config.yaml
n_layer: 10
d_model: 512
norm: "layernorm"
norm_place: "pre"
positions: "rope"
qk_norm: false
bias: "none"
tie_embeddings: false
parallel_block: false
init_std_up: 0.0189
lr_mult_down: 2.0
warmup_steps: 200
seq_len: 1024
doc_mask: true
Each number is 500 + 50 x the weight over its row's rms, rounded and kept within 0 to 999. Layers, rows and columns count from 0. Numbers have three digits each. The size before them is the row's rms in percent of the matrix's.

# layer 6 MLP down, 512x1216, rms 0.125, rows 100-313, columns 64-127
096:514507498502484470542511495534523586500479488463565499441497485507530448497450497510592547510472492554556538546503448508448612503525443415588518498544497501513501473482498603517568459495481515
105:585498446491542496557481466413531510483480461400549516420552514530557427492460453510438458569441547478514600556527492543512575491483480469517516578524523468580493488535525425537464587508501532
097:526496506449444582528535578521448473540519489523532579596494497519489479490527519563512522556615487530478516499428546521450446573552519525439419481434578494512535481492507578561485554493464546
105:420471513525458559543537482440485429455467498501518517464428449523509574601524443488533531565506463600583442430458500511541457463596479604396576538523531401522573412482510501538433426484442473
102:521575507476513450427418432462532472431388463483474579495469520472457527518533403540479508433526467404462553526510517448559410514454505554561480357516524514604400523522447504516451513464465541
101:419509436480523517498504552456426433508486480414497440534513420505571471560527545470397499504439470451464539549541553483551465433481476529554492491364451549521544476528470493532438560557568408
097:501426494549535518534475594411625538447463499530504531495601517541508468452472530500442521518459477483556621480546498458452566525425552582483415456560458549494521465491503557506525472510503461
090:508504492548430470551510589580450471479638446437415545459594410528490526459435460484465471514531500454486598386564524502507504423584521438472482504520530475548590513492544533504415472465508575
101:459456514510527477518498481576579517510467453488517568574520508502481526479489475483447415490496494601480540503500578538414584507502504497448432560454446490512498453514433529481497480482554549
104:408488530486427484478443469549589487392502549512452482549394466530475400451520432544529474518396461575492496513522466543545473431486443506489511562531579472462485475554573552395486462507431397
092:551467509522554502528600488434535568490543516422489439531446456585509509428459519590449396561414554508530478499431488611594489565544576509495546419584453492529482514470478525502490442460442475
100:500496494465570480528521414587445561613515436441536440476435507460533477427490513513603570550451505492464533513468498475447432529517453576517504535423530498467417533473523558490462430432452639
094:477520563555541517477603511514495524390479531439485418445487453536448524446511482504484528472529538449584442490518599550461483478514534559545306531549483520672483459570518465574549474490477523
100:460549548513576509523488497583476501529548485594505558527543462593459563496581491541432548411484560440499483434464491566457490436567464518529565532467517481456512413603403598509494401491501395
104:520507529455504538509505496415561459595446555514521517466500518384512482568485527542530489558537575541537477508610483489489443438463397483492506612529466530473562563574498526523420612547481448
097:515563529444453556498484513608469485556540474405570537481511571510483489399471521464541469530514517591480429507567469519533407401508448500456487468507436474559430575487450427540560550495509551
104:452561565578417456538465525398433499484550573523539484498520531620595556519546496480583504562513482554470472438480481503488442530474548537440528526485481458509488487499527542464503455443419512
104:465507492495512481575527485561442478453499485529503447475573429554513471439523560519510507432434565494446547486514532496493495533469482512431546536489582458475519425552526552596464523513444495
101:558561499505475428492507616409634530558437554521474498522509483369483369488459559605614528525526491537508357467461461497470470485503479529480528512503475424562512468592412409500548525472558528
093:548598458503464572587561473553437482523428414537445501534580551432495444515417534500507467435475496479481551503528489508496558475520540495519473626469603489568466487528526489479554493502507518
093:565433539477579495530546518550495390454470550491549555504442564512557402466532504533508498477499487454588477606543475400483542463480434483441460509456582455436473385468495466513569537508456589
091:497460527545426519553394590549501458477414498580551529493539432528492496475506491430487489485533515397467584481475548426551516606505461525540415465551469514487525457506475474458488449555550521
097:448452482545540523518600505485487448511556487518527491499466511588473482462464513452516498553533486422439471520495491490508437480457541603531467486418478524530463514508542526462535521471576538
105:544538436527516501534502475467529450569478483536534538407522464385490480492421580356517515519560445485496439496513490450491573471462477548541569497458482481526491520474409489521505488529493528
098:594568584501576609542516517481485451443511546500485342463461437549513460445594465501543602505509632468490564484504425544502562486490559464531606507563381467427387471501437482467488491547471460
100:512528513494420485561447587441518492535554467474513483498552461528419411454418514505608534468478563532565528479440532465579450542507457544521572451523478509406591470596515481504528563545555517
107:578569446511525569521536471559425473464513563412542520479534566487508489466432493442448537486442517418435486470402559499539488493493493515524608593552574537394513480488520601471467416562519484
097:521399623544509468594507592588512485565529502479544486513628467487420514477582446540488454451523505453458472505544459573572582526398482443513472434439430525389561439543511526481476459550537498
092:493456453440519478493514453579515462482496474493427495493468498524527531483517609431448465450506509482490481435432439569427490579548496386492530496392525462510551424502538459539566526480524466
100:483505474495503471495473519495480490580383470519492585482501561541382437463480461451590412521485542492462459511521546503533581546510544550467445483536478494437517488518439508535493531551445558
095:532509561487591443523454479581442557500591462423542471428534424525389503628446507511495477543431421419434510437565486425548582390584475496489485493449412544547512502528525535460489507435575481
096:541531495449574513496457518542565530559408511470483491464422512506460431515451571492477506586424508480461557508481575549511488652550481443491577436523438527500481495489509439507393546444610545
101:512422508503492533435558535545496501479473524577468514526496461524455524509545576491492470422523495533483446556502491529557593596478514459552474609511395543525496437509467453546555563483545445
103:466493551514542525500555650618456477511518596536484491404501492537504447441497414504487489472527567515560476507451547543589554464568483639440499504545510485512488539477528534500476519501418505
095:546558451417508505467529472483467505448524502454550433539512529537552567442416518461436467495443552658479481527496465543495565485492475536486473360413552454504524457485515439570560599550388402
097:405530545564463479447504460543477472444526477523495413485514540513534536485607525488447458584530506492441549414478407459533581605450474631465504436456470511462460539511527474567466617448569479
107:401458496508474425417505553550473374594479577488452510431554468366563529427532487519424445433552412528417499536463507474481482469494539420515501529507461540428538416531514416559521543484495478
096:498515529491428557554498474536533540527434503441425521489419513555508440503535476501491440494461447419518507538572512496528506508427414501483454479420508625428533616519512412500617631468484513
097:526543548478462450413478504504487544533405471404483508467498535464466582527467496546491531505413549541397512484542467431589420440476498422499453513442461484553469596472471462488534519635553550
098:531443554524570574475514591480514486469457559490483428497463522443466495467500542541605544346538384463573494560488533556566509561520543467434554558494497473509486519503512469515465548474495427
099:583561484488466507552512537650573466437544485592526410504581488461490471480482533568449554488516492473415545562535485445451576391493562412395554532523479611522546415521437574453553493538583489
099:454524395519468519592488526598446466438524557508558493479517505488508488529440453471499545537509535460451459558529535421562591410511495416437440511494477477545491546483576503525433429460501645
100:544541590497471538513446592482666430400440469504560463440482534518593507466517517516530483526536527507477587466474469490465550395503457457470470618542515511564486487494437573463574419546446508
101:488581486526441500449543446490470489390508579468452564523499514485596419538489487448503462383497518380485494406387466528479475412479479432357581536516590494552431482511551586514459398501420478
122:480449468451520516520507427421456539499575506512603502528487575491460542472433533533469464554509552492559599580538452512569502533541606531459433491555514447305477480459583571470483486522497444
100:515459587497379460637451493504489556477437585505529464477625432455433519498526467498544554415503509422451594518492518521561506492553533579570429585536485587520478472498513502376471525578496534
098:478518425539498520521498526527525448511511466546576536484469466536478490537505488510425495532411596475513618464528574495495499453528529489379450564518509519481491466521506539502521476534526569
099:509558411535450457550426491504516458536509477470514599492478506433457472623392528448577546475583390480496565551489437456546441454417410446524497483467459504562559436541518493476448518459429489
096:478479574487425483565453416421553521523480547449512369501475394509577440457501509430531432536461458530399524438483419613517545531501495400516576458583532435480552577485479538457375504593522511
099:514651450551541495542505458426465576505445441529560529452483591491498500503585539482477543461513514461463533464501498497508554524543490557578501590523396526488479441545422463532483414498528465
094:486543564455544443415439550420522591554474518524571477484475548473489526493508473485497463462541380522486625493481496496519524516455539472548495454486474520401475481442584545476575576457527473
099:534460459493577543454560620536476568529547545440511567565573439522526482576450392508514512453528395451477536533474469495520565555479483504591399550537484507493493494528554509489493428602554454
100:447565432520560511392466437478493446539430510448585475558458545445516394492511457529440444498471547471466483437525561496508592461547533496422475438459507364494532464528550517402568509497449573
100:549531472473443427462388427539604528538532449478494525528433524548561504530533526419467524473449485520492531572532490591541507577455480490484564588452539388482501515539446465459419555594457440
094:468511523532532447440507525459534487442530585536476516579591524525454527439438489546532527417537515511493582511558460477529546470499379537493548477445519555574601418483471457522624574396490460
099:464399444500471411497520451465524563399541450491545555477474526591358491574468476517549588472449478473390509510437559508505562463515534549495508482594464396519526495517491466523528478566634536
104:514434470547407426496504486543506471449514399478493578455486484333479431466625467546430517443565492507585461548576568482516518611520533412446451529555501441508452562481542438460497498439548448
095:505418583491436538518518562469563465507495473570477489564529443478533503535456507488513494560475510559478519484476518439529404463476459511566554560545522518431496449487461500507443520529484568
104:530450453527420524557445558557554518434451443595580459474465559453477485443528449468513542459480546549501464472489522500529521500608472661474583483545534545555578469468441576496398531566572596
101:463574430498495505576498546507441573472479398521430439445496455462493520556520530535524551499502547573418416563542453490406480469498448373504555597411516530479466514538516406512473468544488520
109:537511340514541511519510457494496447422508519462499404516491525540469557490487555628495555436550484558578501530513539477518482478483396541453475484562378448551536414491446431401514448551488466
098:526488593504483460624493563560445469454486511402392559541510466449403511590457575452526498483463533532441574498411491441562572492466518579429519474503479513532469476437479448506450518502462537
096:475619475537543445559422461485451472565525517445452596579496573620394555515491461462512585538491474495474604397587525538521461550518547417484411523496561533514579449436573457491489542558506559
093:443410541345513576480501487535465554536544444508508488511528534553511459487536478484484603642591523526478513490502464495511443539423479579508529453488465583545545544544454437449411423427478426
098:434540537493520527549438507463491462507471493547534543530470599420508427492510483535444449536474462498505456460472530541445427560466457470544489536436490526546533550555571522531504493517556466
098:516500539549524432461506493446528573486562498470546529503506527428512332598452501476483476509461528465447499538508470486514392476588520435474510454468505519453530538526479497499528404454535525
093:436549563446512523584489467462452530540472541494551431611503519459471637537560427441417414466437485545522420500473504511519455481496551552493476543454504539540489486573501533376523471472402499
098:433426460472545443395419503487441464468516451442516569505515480492433552522464478477452448477433495424535542491436450571402517560516548554511462473534504478513492555519423472513441562541429522
103:436478502446559482539510490424545497649453442582577442518518479409525513486524538515504436521488486519589487385433461431430475498629545499491590499521494558518466430568491457553415410613525553
092:495369521512460520541485547486535515482432496471505536488471500444487539481422606415574427409594519577493555479453535469581423581495490517546536484518556506435452519481514531455450520427590519
093:467518547478438494465442502466564462475514502505512469560437454436493521507578489538478504467442438554541539565395609460475536593459423480427462455531513487477549511593454431485454434501485517
099:531467500532572469457424463450512522465482501509483417502520605470514365551494517498504516521472494546521530433493461574481501498552516524507507515555550422461480510512457405512442499454388498
107:495572557495578594538498519564408515584507444431536551538509465485529614504451497516538555456493512539517502492446444451446576467471470559617495523549481471580474507461483541542428453539517542
102:642566516475511557442497505517510533587498477493545526454519543480535434466551401550495492404513476517510415484509490572520488512438568653576543532474424466489575550488478546630524476500554422
100:536572599441563529480603521457505489390511485482534585539511515565498413507507510505490487494512408371530566561489512543483484520484493486501496441380426530517449412450484451537552565475411504
092:511494473488428602509438480469527545443525445545470478536432554592493563433485494585503428503575482518437573504584478489494527460505495520495555479533480487533612479489529558503434391622553545
101:574562610477559502499410470440478542457465521404421507364522524535528508514426511395505506500448499477472536516513482519493529548412534459538408399431420474378491543534445540525513522523476506
101:450445441546491557470496526471534549516487480470472417509499497435468491563492518478520438508531488454456497466515415552397545503532515562466581562533434524507551503453548458469390443483538540
096:501506481513453528512446476523532459433430470534526503538548507532458523532623540518559567446545434546447552497498468584559494546508480439548495513468410609569445459561489513498559529448586555
098:554481458523398552430497519566496482463407502462408617570519555538500500567505506470439531508458518452529511482508506553518438539516496547526496503492468489499528492485447503529463490496587537
095:506413529437451420463447470535513487435460463491423567458466424560535477583473500427486554536475629549450571570467472498480449420598461561570500533445414483495480491499517460499539557458519423
097:557510460418509476520525616552409534424526566508439511491599460545467549495554541456488614581450515533576461531583549484355520436480510413506575461541587529475450481494539589534563543579467551
098:421468535554543439528454464425658529427477459446494567547459444482517505459542451559376503505533502542545495560487459500534427541475470423500464551569480588566477497479538517480511444545452477
097:428493491535555540446596523534469446550559393483554476519441523434504526520564476503582469472501623448518543565523505432543504452483464527510493530462509514447431558525571462562496472434477573
090:577443596446470513535552493520510518455456556528500537447500453591495425439426472544557518542518425545427589516482468484550524399466480542514580548474575464423482360369495522520453449531500590
101:553553473494548496496494597447556515517477468525583455570567462501479492547473419515614506567513507550464546563445520507490504370541530431518602541524593466461512431470484484429508517445423552
098:583509520542488556567564491458609435566444444549543502492530590532466455511534515566450498523480546421607640556446496487569511549477558503478478579492526562443488440498467576539500438443483540
102:523562456510583501525424616450552581443531453525507498471527414464494566494569517485570494507511511457453441469429460551518523510589467530481552399521547483552417411454453529528466510401540420
100:489536470507530456479453490469433493460539586483468578460496408480498491514536426551495449507411467568510507433447448514507546528468467471443537475482554512533585475505447496441492535537508502
093:523548664559379514489548464493443413519503475533479555516471467493550531602505458519505557516656501528512521486588514542528478485535599541448502446434503398445463440519566491578571512506459402
103:469492470557535492483492465603523519548491518448543596577567441484607528536394549578543586456498484559539503494532479505534476542551519546482397492506463488436502489525485446646555574463476480
103:495493483487480360525514460477518436428564524441489454452512492506502527552531426484428550433520490496540563537433509584424479452545399489540493495554469487483570590485483546509490484456493544
100:507549606513447489532431505505511528534469510564491638518535547476465456539438532555524457453502543525456402474509448414565512511444541481479497563487465573463567391494566466575507440483513502
097:487515486523497547399561484466576532467463571533480565519522471490478467581503471499457477466478565452426500500512641477537483451530512510447490477500487499533454432450541387528422375549522412
094:489536462490438546498391448514464493513536501580508552573490444478421490511498447406515582637488552452531520564583447484542491547465463513426564566534387474500407504477470617495493519531529576
093:481491477502505575479547536474497515478589460511562469473535527549528438515487518514479455478494434467476452514446498461453597383525464450496519520510439464470544470572529513532587458560513524
105:543551451528487454467427443504521486555505472525501524430486487519588568458457518474512496562468569541608529432484459437458449542526607531517529442521527511517470511520525452398482558471500481
101:474555431454502440437512487454521422488489479515461471469456506481463534378516544586469477604469470539506398490525536460514403633616499478522451502568514444490570431487424493546472497408490355
103:490566394517469491546472538438551473484571514456539570496526533593490427457537452535498499454536465545471477479595540372495486475514470506533523505510518573442378495505453397479530556478416473
104:509469489483538486497379563494457491510497545536486546504596460508452476543458470485509460544498489614589519503490539488484540540452530537577557428537438494625529525550518453473518418534509544
101:491492539428534475532454470493533538504421498511495582498587516519551489482570491564452475475436481450507382331483455549561517486496515407454452507519453544572435434572430481432517569468498517
098:489496441460541464611506549467475482477427482497466479454445503472613546408550498512488448510466377495580551427428366478513511484518552520449482519538459506531503531482469515451487499493449436
099:540506442520484522452574523525478510513500495485600495525531489573376472541404569528516455507591522507535508462582555466427475539500522531438469470462520465560497475477491495552435625483497459
093:481459455536517472497510449505452483499610494600478480429445555511529476470550423430516559506501504445485521463500583420631508560441544518512454458452561437458570570492512573490437522518503431
097:509517534546449467494493676390551482405534442556509548485492393487514514549458499584496437505500522581465516436496520471492543522388503491488599520502465466429581470577484515564396563501448558
106:458494419492479532461582568529520537486515560486479570566502584512449490563474524424452473476524398499590474476597563475464417493421506431458497559478487526426481497610510538539480600449510538
101:471519493501507519548546533531522525450451527446487532514604515546468405475430469482525533473544516456434463432471500492454526459439487527531521504505453578470567438490568509417573470499374395
103:466467494569371512455549522521519545531522573562503465490470554515470433604415434509427608509472542506470449567519588509476512409547468548461555554488493491569568522505486462533446576547571499
099:530571454498535497491494478530465600506516473528471562454524499472450493531515470482529486488552440530543464514392445537630513472515553434469621527478439461455521471487494526508483491540547536
102:476520554438451474501490561531468593531486464555544523463499520529552449599414535467497364463482464368461488487500509479554530515572477445553498437537525437493564510473494594470586437469590548
105:563429479518476533424649464491448552430564547570555580586521492458472413540551502512562515428548566551490564500543509621452568457399470451502479421464525562506394521583509470430490500512444530
105:508380526499546506442535518620494440552425568510531522518504539521485437462579521513482494509577505531545574549540544410552563553372530533474497612492500429418533470568465530443446624516602430
095:470413539614427551455533554551376527420532605546487514428513563591484575540485448602500505521497523518520534502557518498627506585507580577508499510387618517490535486485550500516558566474418532
103:400368503521544456503521502519572502547571488526467523413462459507454438447424558473516504492533508410455548528454573536479320517500492527468459527535527508500475514545495449491418469551497371
099:562526501410491518469502445557550486522534495478536462469555489498480484509455492400579505447553688497463471468503506530515522338595470482524553539602496511486482462471462509548491418488469482
101:466540462429466480537505492497475505486512452496488503526592487517550468476436526520562550535466586436517521506537495554504500465506594520538512465541522544516532549479529494601498500541584499
097:461431537442564530500470501404526575452630454490566447514493476487481499525435499486539527517466512490508548423538504514547488451510495502485492497541532539491522534490460559505471546575588532
101:608510467396543404509383484531619493521460530509512497479502420391518546503482416463512462503556510473553387508535503504479544481556437529502586493469494469553380534470472447457493495614500569
099:486474409458567566452548472502505486495577557549476380424468527449551566470511589474427422420491485560419413452547415526596483545519511502476534508479467487474501539581497528540529549485536434
098:528528580556481523469566508518525423462517548573462488503503474441506487499519571449444484534533485505566528561558405427501430498440476363584523530573556509528421445569492496549470523455485461
102:517538572508580579574434587431481641440605415435440503508463466496466481534502503591559441523519596505542557545516526457493517601475498492538536518478413533497546484413570498466441507581494469
107:475463475364429449535492528506470448400412480495532566565446506424518590476493494625477550546420546541524480425470525478494490555475560474422554567538548503507430518423441530492419514505512413
101:533428475516543388530514510542439464525380474453401489589610418559487512395514632451520530519480528498459491535507448483529465456488487601431543402510537515417485455508491495404506474495601454
101:518498546558513577517518507366507533517626462549524480511497468495511431582495576477483488468513537557495489470471585487465587487466500545588508508565533444518510560524461491467554501403583431
100:554534543553406474507402468562517465471377491494447506484532508537531536461606515523464534442565522406581388574537605458476589499525446524520477532570562525496569456449460498539573523493522450
089:493510505556620400488496432425335523525428547497445477477567597486544531522561463504510473508472499497588536551459527477450525470490516452533525445491520510450431480456469506480452383463567538
099:478516426437631495508575441461520551481510500519595585507569518554450531506546514467475497618462485577454556659483488464502441474406485420454459469519545489469451537485481524478405544561471570
104:391573477521469495441499478418482494519543366482530536485554520465563417487502539481529477393524423514523545468546480389400534528569494501445591449459512480449559510559564568534523481470580446
106:378426507477548574543494519460436472510586486558550506450449459486543519551556512603466535461432566477450463462458395532538570541409502629401469515452451402473462447519578433407498437511517550
102:548590472482498544514439489583566600460539454563502478475477509517444462516472552471477433499545554442598598564434421468492550560490509476503509543495530496550478510482518474399466531507648459
102:518427569513498495494577451498432563512449530533492478531521484505515495508494554579465423534496486533557551529476407491434558473469519565409524394537483564457483498408470465516533532532475506
100:534542464490496477400527547539462484450431481543494547517475477550446464464386523446499463596448504574464502566616550537456550539499491498491515521552604528605407537532443435510622421552525455
099:428497415501504434496541451502504421491426515555396577555554537504543519483509507389464513513502442414544435504589463461497557452474526474504430500551498538580487535467493499464472450552479460
101:515544442516464523435505549489566460567493425524462482573411496441555531484453455583495464418451475528451567461433455529581485452537518507527430490587448584414549546479495521525580500414441475
100:453563525498529498536465541526437450541501449504498537465489531547488518517543479543497471524452455512507584490442477474441563504483563442450402500518521454551474505436480443541562464541545481
102:452541594491617552438528537509469514485431528605456466576558536465570500453480572507495536539531506626495560489480507465634466414571461572508558540472489559533544566476539462434539463488501517
100:557441473502473549520533471467466543507547503579518516505530605471537502528546463446502472492552524432475452577585465504525447470579461433557458429468562450494573530485570612684525625537441438
119:506510547559523563404548528489519375479480512432473542506470497538555527502482538464583517469515460437482562466528506504471387493550481499502501471523529436530510456491548556476545489513488524
091:528459473537487520411530424453450523551446484453506527497474507461609450456493463556511497529469526556580450592482446426438495559483497532489506382442551454542504499504595623481490468409480447
098:535462504437509448534523545533571464487530515437548566562591483498429557526467461528477503510453542500468534542458461565522465475509504495454444450538524502546494552563528427482443497494473568
099:524464516507450553551572424483484493587529568431474472452472492502460540509464438496434445473550573567608560473475564550463421408436484569507473500610500547473620530510495490562520540470410503
104:495483589598549471465542491468475486555471544529546520512445533430486486559393466495469531446524451574451542526572540517391467506568457539566534437546524468553447636509604615529533461405544495
094:525462503554431505513506587481392613508525453391562524506436523555638482482433495446503519568556573539512533577544500442453354517470572455492380468424431452450553492502478558535448466493488491
099:542557377502458557456421480496481484510509547490548442533519515456564494572423552451425532497461390445468591473445447549510555491474479506487541482486526501571593496497557494485540495438439585
095:465535633511525481463464461521499557526480524575471444453500441421489472478513507494527400451585437499422476573597476444598546529518584463482520506464465433441521513456510577516527493522488433
104:589552396558533519538487520587463511604533457448498423499504553466533512544555502549481551555487586443447470506540554504529535529520482523449523513624471515478517530507482511453549581519584518
100:448465513471486477541481434561435422507484468548476503379518461461529475505516475544452601468549470553529563498375428582457518553485420487566506460472485463428499391504497495521454513495508514
101:514525495556483469467561549465561499490463498437500357455488501514553469518590469547553529529497504539515423506434437468470465454517481508454517415572423432449540503486436522497528532504540510
099:523477402493530455573403612490553529481475540542391502486531500423462475472543568499494517580496486455506552521528560565532532505561511520507569517521509516580572526603503517565518460455496485
097:548521569552545527541567533524431465584404499492497588507477509454555528476542451514453453475588523614489454492431524504416544483416594516433483479514529513524449502473514405448511499475465489
101:564456482537497596571497477511462451436586530477498435430489513480466555473561509520585550418522580617505440403538514477574513526488515533374487425494492474517479562483462507477456489489473460
103:578482478409561483400415544502591568533411466518627553607496451587456498548508521403556689501521584533467467471422471525469506514484442539460508519509430480571515448663475543435412515528524502
105:518503537495459548541517423489453391414475476454492565514473558564490582503470498485453450546607509605611437490508484539468462523530439459486499543499538441489501562565492437464497502547534511
106:545496524528411490481442486473566483493563552493547477564564429492559464465527496511538443561522588535471456414455392440553469439397414599479532598425429418492450479552525431563563439506601528
099:522497519504513493481512599541510544479508409480518504537500428503494472411495535408566536448577511516483491420506452537542532536489531547479493487391538525591403458484522405523527545539511458
095:579465518416560466551504574557524475496549465533449398474606473513524448514532499420503521512445502457411601567513437544536574545499519548464481517527453582489508510487506449532518454477493444
098:528507498499514551469481443546548553548430485520484450524475562517577545478478402474540465587479491631518456556586549553417461544492583522530451543481536574460526531502564532534541536481435551
091:501471578447576535503356489591585560577540381475538427476545485488559433486469420539565458535398429383564445570428500560481465560594486537520522376427537494455454631392489435490482553517665507
102:449515559496527428486457446514526463411544540470445476461447540450457437490477501538557494486516441521523485490507515441473516507430579557483569547504474534510511472520523579447569454531450553
099:543572510521527407480555517497503554654433485518494570472524503480460546516458525454556483535516575492411539459544512511488515434491492521521458462629526565544474412536400463519512518512467561
099:468504401631444457508569547466559594528547461426532519492539525512442477499508524548533505526454550535527548502437526465480496461495561525480460525574506472460480544576462530567528562538608458
095:489589485463498492568519471568545432503552564628500514536521509489533589523559520432442577571517463521509497492540489512538545432489540476485446480418524443461511414482490493508512554437524502
103:466501582433485475481385482463452580512496507473462475522505498401536396530561471566608437569472514494498552371469537474384469491490469459442523528485520481456477500505501549536519577587545543
094:468534594580473479456517513483508525428480453459437463508505442556472676550467456559494537539486494498540497433429458557534537481467594524430558500515380494505528469525512527423462476518478454
096:465421507540545482507555445472524543484514469566466449419528492439451394531515463525490470494423493534465591459512485557465537523493438610487475454514442503559557463530495412528476492438556431
095:416502508521528480487537521538426583470437508536429492577486572451486449480525550507549425506510416459539502533428501451500638534542452448571516485490577547449400520476598538559513563563436469
102:545482474550548469585491516491557469543487573490545514549536505570537559481614479439511530447468547474576509520488466493437496487511507466544504537467456550467482489584484523501504428491473613
097:609440515573487502490570522522493456480439502578455503544524500455500462611488473465514446440500490427442531512438495462444581472556509434541553482542567475578499465513453432523516487563497540
101:493548422435464541460587546523461474502581475421527459492521489478443530537598461392489481541450414608578511459427442503486562477553484524649570462450552429396669500544510405476511547451527453
096:468450533650563505557501448492537545473505432467516577516476482467490577552546479489510480546438535570495603494449598495439610532506555585482564453525513510494542530507468581454498523557644466
101:448498530597508402489572492483501493442442545498554452477458500465509437464468453460492565493495453440525434454540556518493563464495474461529466487407433476485506520443448455503446495456469530
101:589516465482560386473546597488459369546532507541494378488572483495466483462537523545516461430496581545425536468493501531526466543500481479465560497565506452551482491499483400472462610446477529
103:518491494433554382511449479474503584471535536532430555456483497481556467568463522564453505467619428567530471485544546543465459557497576446492400477452450575543498530508604480546452540431432547
104:496409447541474442597401453547518596548455419555550509509516454617443537569445550483453486505488637460499474501491614462440506407525510542480424517501451483534465535544470439518567493564431475
101:436411483458445499495483512423535491548491593428506480468439437475455495420529555528535531624528456432510611472515538485420454572491469533533489434498479467439472454496465546503525459496562609
112:467432545500506611516523454520443491438467527512436475480523406469616439499497500485424490487562472444605426465511467478495615527537567569490542508488526471426501523519525517404456530569552519
101:595481516404437493504496409509440459536494502521569486478532470516509534593510578523503532550507512499483409581445501552444537486479555440559518516500455490519521502545512567560503521542428503
102:598463481434418498517483501495516517448505485567533499559535479516464519488534590521342533489523508508471589618413495463539584438577531505518541683503546490530506491488404475558492387461458646
102:516466523426502601459473442499545519435443472475547503458415529435522516474529531500478442480502574449523426474479468535454533529534513524457505442524445506537494518524522505546426488519461579
095:491574431515442512565613502460460489537601533415584410588492552472508516568484452465539615560507521539530529538441453424580520543590537390522513528458409515440453476542526474429627455594590614
100:396450514468463466472534328480431496449387484475568524546500494538479592542459493496453508573562546553402548485428498489478486536534442509514507504374537498420587469596527547505509531442492495
100:505553511442539439438545593525522609484425489597439463537481509467472536523556516455471480447512490435544442496387416566554518491473476561471514483464619505514452491550446421581591493460574464
103:371426549563463452519565547542408534518474517587399605516474485545387524479475509465570539357557491490521535448443505455461470570497530387474475387554529481534566594533485513557534451411480444
097:422554506448469506627523505524482516499519431465384503476484488510537482465465380541510520508534557458540516536488566629502529527567453532528543458608505520529496436459537448472473460514489607
097:448474503547465477558496507429444611503526484510488516543420537478516551472555461489410496563651515487558484510473495496527459521489551452559527486445603467532519479515543443404419500456445531
093:571575584404462552478442485565490482455537425557521496478552477555487600491551495502535597415539473524485462398485448438444497515532504549498551573613608560488397522488545514446474484494463566
100:488450450560542590424527517489494441408495494494393510577516393493457557537503485492447533491491476433613540494470535448503490352499489452547577549470474486431529498516550473450506411550485522
107:505561489416483543464465471519473488495481498426377548506462543459520500479461488453410503503526447567428493479498411525466515472517593513537506506493527517436447505502459426558546589507410532
100:522490425589478480512573527574484530554507607516563464513432532502441522460530482461523548551541378495498478552596482458441537389531478612564429580488486575534485488495503474496485484482448565
102:514484421463442452492518500419401431478507435539517421487526531454519455548503522504542501507459508427504497616478577463480472446526408509546505613428430524462595414500488514578479483530516530
100:480489417500493554582473524466575477494413485470476625457518530499427535523560476509554474458545506460446625561440521490466525485526477570575551416466622556501557506521591542505579515480619456
098:522439462415501489488509516491542542446395528526552398530460594475560543479552415510520500480465555540519458544499470497437421377541541435504488454433508439494497446469446486456473391393507476
094:495541461530428514473504508574487518537539444535495429502475497529527565523540518593448600478535547440491542563473566458526444541460505532387534579477482463380442425564490499543527509490610487
099:477517524477539514505549441491516438461476472473550510464548505505556497431490484612547554418434588515518562507562471496485533505515601503470544502504593578382620515515504461425527481457537427
094:469496476452573570531518499458471449563553501532478453490514525498574483560500485544498581541480468505485458485570480490489497446511489527479489450509585557498495553513553529495430441494470483
100:454535467478412493488524508524514470588430479527481514535528445554489545428440408495494399588525473489392543537495473504586530433471495549537526530537453492415522438511398462469460481488417518
100:449452596593566570415386453517508555529519493439565377461440449454563481493483472509613426490513566483484433524537502469511491582448550544547559516469536477511432411499501419519499501500519459
099:466527460508632471485485603500512540517538480470471511511498526522604382567476443433539504512451388499470462475573421471569548497615506445522527539544568488613494539570454500404464518513488491
103:449533504462513554625496494488531596535506498552524504475462541429579572467428522525487555533466569483434470487537591479489460513576525483529502404429445504526495481551519580558473457568531451
093:528437625466584511615559393535611557477546488421440465423504477573455528542481486471461514456509418475606511586477422470564520500458514440412545478655436563487530578468482635563484547528514518
097:545600468428525552543433484485450483519479371444436435464493495439496492570524487565537435499430564507437506400503494525520508538583454482510500560405509474553527458566459432479524418603528534
099:538534535487517511580441507464596489508549433459450460438463457445630561566512530561532446493555486454440433503472526470599507578418465578508525507449512466541494433479531423455447482433461569
116:531506460451553553477485498556432472547494591494493500488519529507548474508464488477507552419378419466502478441495427461471513508572455460445416501449560548558557514562505474559475454459481534
102:527474600545413414476522524499446433629461447482425498496553523422455582496382462378432549453592473486415521482549435528434527459556518475426496404530551490511526459471443539549502517516416455
099:487521480507515452512401409511532447496458503438530544403429508485457531372444407493513479577493531502490488541497628474575554501612558545419543391496500485506458562568527572459512604549567572
097:436580471539473525472553446504457451380523536500487518500496467552615480440496555509546523565565524477494566550580449578470554517525451458569485444528382567490404382502551435523529433481529407
100:472469484523569477483575446512509508497512446494481497570493599503447524561469517551531467590491511422443479439443450537451460596442455584452480513488526396534472507503518534542520583545536512
099:445452501511444454573584487487533564531513583411516516462506530498488470498370537571482523511432465511531550441561567524487506442546545584495432559560524483579499542564536521514530595547594466
101:535573538482560434507580478490619542550403502439461425472543506440521560478525525433483485553490586556516466418509574579532392449505506480596488624588551462620427530534503535445520459473548480
092:461452542435491498496599445523450500423548488480577448524444537464499486552526551475573479453471480418506433544508453613515607543510572459487522476495540576647467434436535474429548437536511544
109:434456503574535510510507543489479577506509543524488420500543471554552493489574444594570420630461487476488441505534467459467435531466391430423532457403534536480589500430509498474495524522505365
096:562504468568457431545502452535423470527533510584472611392519520421500530489437466436550515499384473459490419556545409493530561501598420546439568525544411530523530553462495444474517611546502548
105:453553470528522472463525527368486529454477463521533509402558520452630433551486586413445590548485571452453545459546432523476486362527445448474571582446442432458473546524639480502461476476424526
098:486512493467540503500539476518547564458462502509552589495463512497532511449483530562549508492521449515425503520505527510518524443433466501478554518586458522523465542492546594512524479527561496